python train.py --num_hidden_layers=13 --hidden_size=448 --num_attention_heads=7 --num_key_value_heads=7 --head_dim=64 --intermediate_size=1792 --vocab_size=10765 --hidden_act="squared_relu" --norm="rmsnorm" --norm_place="pre" --norm_eps=1e-06 --positions="rope" --rope_theta=10000.0 --rope_fraction=1.0 --qk_norm=true --attn_scale=0.147 --bias="none" --tie_word_embeddings=false --parallel_block=false --extras=["local attention windows", "shifted keys", "exclusive self-attention", "value embeddings", "value residuals", "hashed n-gram embeddings", "a smear gate", "learned residual scales", "skips across layers", "capped logits"] --init="uniform" --init_std_qkv=0.0305 --init_std_o=0.0 --init_std_up=0.0305 --init_std_down=0.0 --optimizer="muon_variant" --learning_rate=0.00325 --beta1=0.95 --weight_decay=0.076 --lr_head=0.00537 --warmup_steps=0 --schedule="cos" --final_lr_fraction=0.03 --batch_tokens=65536 --max_seq_len=768 --doc_mask=true --train_tokens=289700000 --max_steps=4421 --dataset="wikipedia_en"
Each number is 500 + 40 x the weight over its row's rms, rounded and kept within 0 to 999. Layers, rows and columns count from 0. Numbers have three digits each. The size before them is the row's rms in percent of the matrix's.

# layer 5 MLP up, 1792x448, rms 0.1, rows 1270-1298, columns 0-111
090:432474469468449491490500615468491491526549466484562533552403476548575468485471507476516521511631476461530541507444538521483481436484463506514481568471509550465587529452502504505520479538607484529462511551460557488480532443552499480466512528465580474453515493460516537482487457539443482456533457456499556434551444468473473511493540549525
111:445432447469493531481534527540469497484472543550473484459517572472525550460551474537533547535518567487450470491546522492492426454519493548464487510501544417477499500468532452525513525468518501464542487535530516475543504507488581432440424553406535489524511547542422523506468483525509534527532350540475573467412510431515500527497492522507
096:463523552459522566564505521488498543451461516538515519463455528487548524531507535492582507564500545459455561571439460501500417520562540462467531462533559507508471432478474477514467478478598512494547537482508478554491559541448439496540531480497473505419464515523500427487476503571475540531493489553502512484583492482458465534487433503476
102:510405481430544460502532519477511455507550532540517481536400473407492424490486446450478577501581588485520604560516447524566393495491490524474526436494514428458551484514508476518513482493551529495521391539514560484515464517478514421509549483505533467464531453473517475492485443484529486509509479488433594433524542545507518507548474423550
098:516465390434483457555514436495444487549465546517480500490524489473484543523540531394528517582521464527524550436514557514468494517573554504504451526471474470527525470537495504463457433457489511555498508454514431461605487581486465494546483536496548509410433510521469494478491530600542573516530451526538512439511462585459500517466502517534
097:445526416481508516453461531438507549432501491507583450553500502466540516536541552526463548466576426449488513474476562527513437489516558496532474539435461536467424503533486453450437516553414584528552535466503501552498439559491498529534472536470475521548525554506505547516511505424470454596509546543607533442460529512536502507473539543534
095:565491475487548518514442619484498453515465434457516568533497460543562461498473596393526503526505482441504483542532562464541564553503507529514453493523447445545537433465518475502489488477503567490488484450464543507546458481522497521488459487489541507469539548564499425530473529538473518497509537423547504552522408501466488431502589460528
101:484505534507546468478558539440406504446524502560522497508427479424564469555482457489508502528508518497506518512510424462473481549545454453532491448501473411469469533451501546473507534616425565490475458485468437457565454570528508486437474491482458388426506464539493557446529420536527538479518521426520512459537512493551512518466466543493
091:484466379522510541430508508410503501563547477483513472492528449495411488512518396502447475579517523529515508528513521527526552492507462536506580483510431431505602500488511472474453502521507556522443494437541557461465523490503540482428496490478525554521481541488493498518497454528535551483550542486448493490441535485559471528553543524477
098:436485525550478518571463486541516494490455466464475435542478474471455512473499468538468545495478488455553489500568426475560516478472492484510527515545483511460459493492510553521514474511501469497513496524485500540595468566527487494454458491502552465514590453526542520499493508555474495419447428510511539522513519467554443548525494493568
100:531539458476490461465471511401530436525541484511475499469474485445510565443493519519415590501514449580518557538447487565459505489443508416467473576549498492514554491481436512534495517498539538450496457487495522465507517444528438440467489524439492557450542499519517486467504475423552419550438512502484456488506504470521482487518534553499
094:485488442478533410562473464460468469410534500471568486464522448552433535487561473394476506528512469483498513502410544561528460478543504502488530487446520522482535490492511486479479497457405482471479519502475493538556481501582472539563485415511462527514455469507479514507435490569541507450504514477552559532494498466518450428499539512482
097:443478488474491504516462554519521497551534464515540490571504486470485498508599487523523538486500545469538574459513487558494524479502543485501432510457554527522441573498425587526586499557523493429480567457545415550470545511479444505498559500521524489533554469493495494489546473508499507476545488408473463591509509565497498536497466523460
097:426462501477514520420518528518432511508547457498522558449524539507542515484552498491448448541510551470500554592548531555526491470489503472560480470504550528404511536568487522459500460494494508473512516452452538545481564467511487473448551499466518369549429563523410470545505448510525471423525537511458521493531464493577561496494556510457
103:528538515498503522445570511507517449544567452468462510482594575553539449476497510450460551488578438483518442487494515502494449453459441475448472514573620486516484554470512481548466512471517483456482561532540547495497532439480490421515461485489423481441579463506490423510474508465503473512486449533466486440502448489498446506494604505512
103:419446531546512554424521480538554496603436514489434462511509498486493479539461508541498508470516442462475512523585394529559418477569538591491465429513513517456488490464510569493487518559560485529507517492478504578569530497447501489526557526493484460515460502523433535529464491504474518523560533511534481486463587510531502479544441506525
091:495582576502448503455495515540556473484567486569504543494530479590497535434534492494553573510484556470509491563475455459425601470514475533488499455504498490554441489521456451544471478441479522560436451448568547510553574511500562465498556541493489531475471500509526480467503530515452492518540511367460524549416508488444479472558521521502
100:512548483489474536466582533549453460504481483453488460447456528562574439499526521546461517494593493480476560484455464484445511528481516405462506531473532491511507468496558475537473487546575454589560460462578481543475455518534388478470502464445428487580506521544476512442482516565500521494529465535469478462494494518553521532484499502429
103:506453568396506463456549472538531508535464514447533455483474459525567480535494511514459499496531508553483478545513558433468574493584499513490506551527521557478515522535547471483548480521438516444508490513463496508583489604513523444499518468518514496448569471478486523492476485513537518471457474529529477514435531547585558506520516554470
113:472528516467504435503499486532526483507441550522453468502467548505578486500466578556441574418466515498463522504485485464492497498417530502507493497415509489575536524451494512520445512527582506493495554486512490454571499469597526514503517508391519567617485507526474521440473507522499488452548540576494484498465503558482541476522467433504
096:511527587488561494535440476467505459540434570530505486523498444458461506509420502499404469558482560435486437484523423554462499459453521515537451401544497559510430447495498504422492484446476553501526511540424488508513438515526511470510513511527532540512512452462495482481468551553536510459557532549428512490495529506540426502527391511569
100:537503491517445560502519465488489549502526490482493519562546486482471521473561483503518592579528538506468551487512476559514451561507485516488538480538427460513583486516448501550519483531544545453472554471420487521525444494508495514507521490437474452456521438517500501561543505539549548511431506504487524520484502507475554460523566544463
097:476455472502493559471466511443490542542508445506446451548502476511430509569487494469538492490513536421567472491489545471454508505442518465530421486530451454476479510510486451520536425480456485504474582496536449543477470437550501445528470438518437467542493560522530444481536586496436508479507470513446476542498478459464472515506445474449
096:457477481451521433467505468472506514531464602457493560475455469538477479457554417478530487530514488481441479492492532570495505429544460489460510529553550489535477451472484519490511505406558531500463489511507506523583499458433424455501502526513523523464480518519414485522573491491492529475609365452435445505508524532514508476526437474488
097:486483519546453487493420575483521488546436469476542442509540521531433557525494512477500559607506513440548508531505558482458521566527484537501522510491410539520505562494480418422505477501536513463499511463576551521469501464458438483594502466477540456545505486438428496470436536580457477514582568417538550447496537481526506460500497459619
092:390456517540468519466527516500458456477490463478560502505480521486501438476429516617512507448476455481444511536409550511524475485533529478517474520526528518516418503463521495476501455502552451569537518505475463552555498533484461483511541414466407459551497535503492522459496534605492522448548500490436490499524498557510467518488487483513
112:557597498483514458513511527586499517581482405568507512488532487448526536509487483524434503409545536508529549490508533509480530503459475531441464479520486557470427468437460440466487421520516544437511485600454452502515542479442479479535507453472493429610484558524574484492410526542482518560522547553522501542438542489471615485545495512471
100:487496538554513494523513484488494520531448505538492497532522481497468459438535431440466483466579513481595504462543529545552521495564476493571524601575497492495477469464617505520481488499465513475454483498485525481544511487506527493481464448487467492422550458508552496447458524596452502405445536529470485486525484482522562509493426421517
090:485496558537515554549539518509515514500445461499489478509488560557458519547504551492545508481585509487489452560530501554463532453530520413580584576450500584484537483565573536509486434563463509521486497509548532450405496530482557522474546504568468597443454489485422450451497508517512458492492473503424562518534472420539514465531464551466
# layer 5 MLP down (transposed), 1792x448, rms 0.0974, rows 1270-1298, columns 0-111
092:435535459412451488508470550441457491547458442509497584547439433493560524587451453589489450438553505529480538479525541465543496537528579463500534455473470477517484509543488482462475486499503537500459492507540491442497472495520530459461461485511516534524488484471472431543466386454498481557538540416469490498473502541476512479495494469563
107:498499464540421455505511567500525481514480506483527525504512460497561450483505480479420553486473546524385438458504517395498531512510495440491458495525454522552481440479516530460428537473531568515463517549530485522470516526522466482577473428475446465543479524517520533495488527470429415472502529432516442588584468533458580483482487496418
104:492476482486525457476444488433478437516503522454498520512545517508535474498529519569498498518481511573509444423522483472493543589579475497440484522479503470529500518534482571473469538510498502538482471450481535435413471450593592479529482515507485535493536497438514544529488526399501534457496537562507470516506496484479464475425504449428
104:494489490525507537488529471464485501474557493499513497517520519531525498528485518615543582577438477478496467505497533488437513475541500506529479509492514430524521462465455498518493506559567536466450460488475484553578496531526499507474433539524447442457541497479488459552454430491570544559547483544505478512514428505491545518441440502483
103:444446463537521497472536575504506480461456451539490491473461495486504467528490513493449504486538523523456492565555504560487551503488488464501490468515490462446574560506473563492478463559545524487504557560509469529498450532470444481516512478474501451580524534492496576523514537558457419496543511565487483398500488536469421477472529531553
095:488516515518474470492579475498490471546485515509521394457524505469460554494513522535519534470524501459504506532477415512492484580484561496492442603476548529450502509496392469479541498573499442522552441471487426466439563486541472542438518516476440571470500462455488502509492523516515491516545565550515515448426496448544452533487510454435
101:552488509429512524495548485494631543506577473506492483426510531538463504568511548475537476468535596481558461455539486400450601481526489482486508486569503490432554485474473559523522472445481481514503438498456416540446499484512465488548480473486532506493517461501470588473436486519499478451469500473486503496455511458534518475495509463514
101:509431513508466527527451446501497464457561446507504487534507500505468469586520653513517585430501434487406543527503460436487541510456498510517545530543409530454484525559497542512467437503475509496509469498449546524563489565492507541481465444456517479510462516509546540453581504468510514509614430462486452503445499565485516501504460506587
094:453591427497487468586458498519540452535494568488534489464465557462583505501490576463482437468493558484553504486530498535539452492478472495492486460514505530485550514537501469544510498554595475476440490581439523508546512456496460559573472565481491479500494511502458532433397452490486508460515515550498482497536526491516479455486465480430
097:460488454374470518457447477540523471562526523548482455541511494450458524462617521530588545511502449534512490446551479498456544550501525525458529451471503430524553546484488545529489525486487567528535541477489494536470444474557460560452478404509429499469503520430447548533506428510496532534529482515501534538484420476453555515422533446470
095:486541518455535517566495475525484468510533481462524472564494433556480526509495529500507485429494456529479479484467479518497506455476533480538574491531424490435499539480518519502517547483436522493509523514505396527552449512492445472506551478524475489502453558530443485530505484488466464533469521456543543533559513480568549531455444518454
098:495425548542607453593485499463522535547506529460513513435556449409497546468396505444526545479447482428482462497487539485552529456545437508457497470509486526487522465523513543509471516509532430461478515513498437534528474466479577458540454426501548558499525538491536545549533530506561445536517530448498465437528459531556433565411514509502
103:510458559506559526408545535489483478440586524515476534478522479463527518401523493492504474513546548499493496504501510434461550454509490498433512504506554527524453517517517529533470481450549467541468477519496484519522478468502474501483414472421487503486487513529568446495528444527455477569468535463546448492495491511519420479480491476494
100:387512501543591408450510508491526522454530496443477557496522546525502512485539533445464443525479562464561491479413536480493430469489462546513577499581523521493506507459514558480453569529509517495497460514511532524471506496437459552449460560546524427465440515568514496531437542498432559517516533468502537493470494559558512490551431511512
102:471553391527480525532557519430487508552517485573404484459468558489462527481434526503439505523442445561578444464537576504437481506498473483515524497498455511515523499428569433479503522515497484441484548466465492500539527499412522527518584628452491537497464521449496497475436510499446404480477429574551491580413519529501516492490483481560
105:463470492504516491558469467533501488523480544442501518512522533515422496540541466481478468455514502443532511508574477500509580537570525570518445448513431525448499476506513495421468540470527441494475539534461580572603398429491479473505464512419446467485481498522533580461398476516489474433517457541548522564491549466513554436516522505563
099:526542559513603423521512513521515429499491432467480508546568503503480496499459435513510557508504559488429527437514469479431485577531549507480469460496514507568417465526526528477490525436593529555542536545579475513512414499555414503531535468517548550571532510498528513479490496535480495492490546505488445509409480491509495522464526478523
086:457525552426493491474499537519443453490441575496525524601467476505522516539548434592550436504523432483520512506431559504497522490524503501541426535526478470567576520512472502478501515503517463484507536488552500583481526468501442539432512503463457527488475428486455498497545450484437495563550454475508556481545480597472576481468501545491
104:474506478464469519517530521492498486434509487544530501376508509488586497493449520506414464505490561537496479481505429510498547505557499535528583515507468528474491460408540449512446495523484544436476507456476422571513464497492501515594460526475468539521482481482520464494463469494490522558456436492500492581516526567515506559584513517484
105:444543517525436498494480543554523471448436504493515481466493569514420428410519501481428476492590525547476572518475471451561470532436459574415481577519508508561481486502414459456492554542505482541438526576468499520539555523446395496490524489477474558468579497512498517525491467520517522493512488474482456468534516556482482540502530522457
100:453513494449500552513510456476570518517481486505519499502580466416451490590466501511540483523506512493450459492487517473501594545503512515437462451518532473426523535519507435431545438506518439488488553512589487476523555532398530477461418510468492426496494505553485490446513507456573552538442461389475460559432454506461544560521423464481
092:507522561519493558471421465468517520491541459466560516403553448432516489521566500505530572534462550486478495452511493516508553488504471479562484434452479503533459524505424513545546562506524486502508517563520475532467393544563501489531530470484441598476474485498585582523486533502527586509504483514554518469487408504531528477458429520537
101:516499546516509513461460501515424549471518484439486490507470592514510512526528479426575508468543474561527531536528505484523431534490543456521444523539500526513468480459447482557484523498487531569542426536568488496493535509513476496453501487483546492469509576547498551482472536467550469535426576528510592550537480491514515520463496500486
100:496559503475518541474512502560570518515427568524545526503463581518484489523593501539509451562535530516408472528550500565516498498507489507478431485433531441497560520575538428505580448487479533445483560521565522581539480507500486528514536455441463549529558539477517494478565522470550466515505518500502472484482576483515565493452506497498
096:445563567495516522532415510585521492556525502544502516481456574534440545461518506533523489432448497515524481545544531492470580508477489538507462429537516443521479517449462503505478533516523465379509507422471543548467503569497460547477514454541497480510548545569493517485494472467454508524451487525556533451563520550576497449595505485529
099:521464487431459482432494481507455507430513579432586495575486520500527445613502528481453437497475464498586548490536567339604551460440538411483542457469448566533543470541488408493471511463466503473467568522516532502538499463520518499491438470530565491533480497518557523482479534494541534527438509551512454441511499578410586494449529466491
108:492510511565566481491508495510514618513504444568595494484420526527436515522434469451520484416493519491474475504575453451559476523443449474425466497559536536438442494402564478504521538489513521489540543544510452460459503461382488542500522442477486436612529488541458445484449532483462461485449481546542515529479461475486525585472514525484
101:466468503465519482448575508507464451482557517512488445512471421516532508482528490483512568518468448540507464469546509539519465516477487557459488507509523539463522450547423548494487547492494566497446488508517477472552538467529516542507512552527461464571520523506488533463456519507575527527450535471523609505508488471497547480460465518498
091:504530524503510479458542497497415536506482535514482610555444531564561459539554503519596496429557534483418472529489433404437483461461538570443533528497528532537510493532543534589449535468491454492471425524523465504489455509494538559500529449457452540573568480480432490472466486479497563486435509455502468554532544524510505547466508467469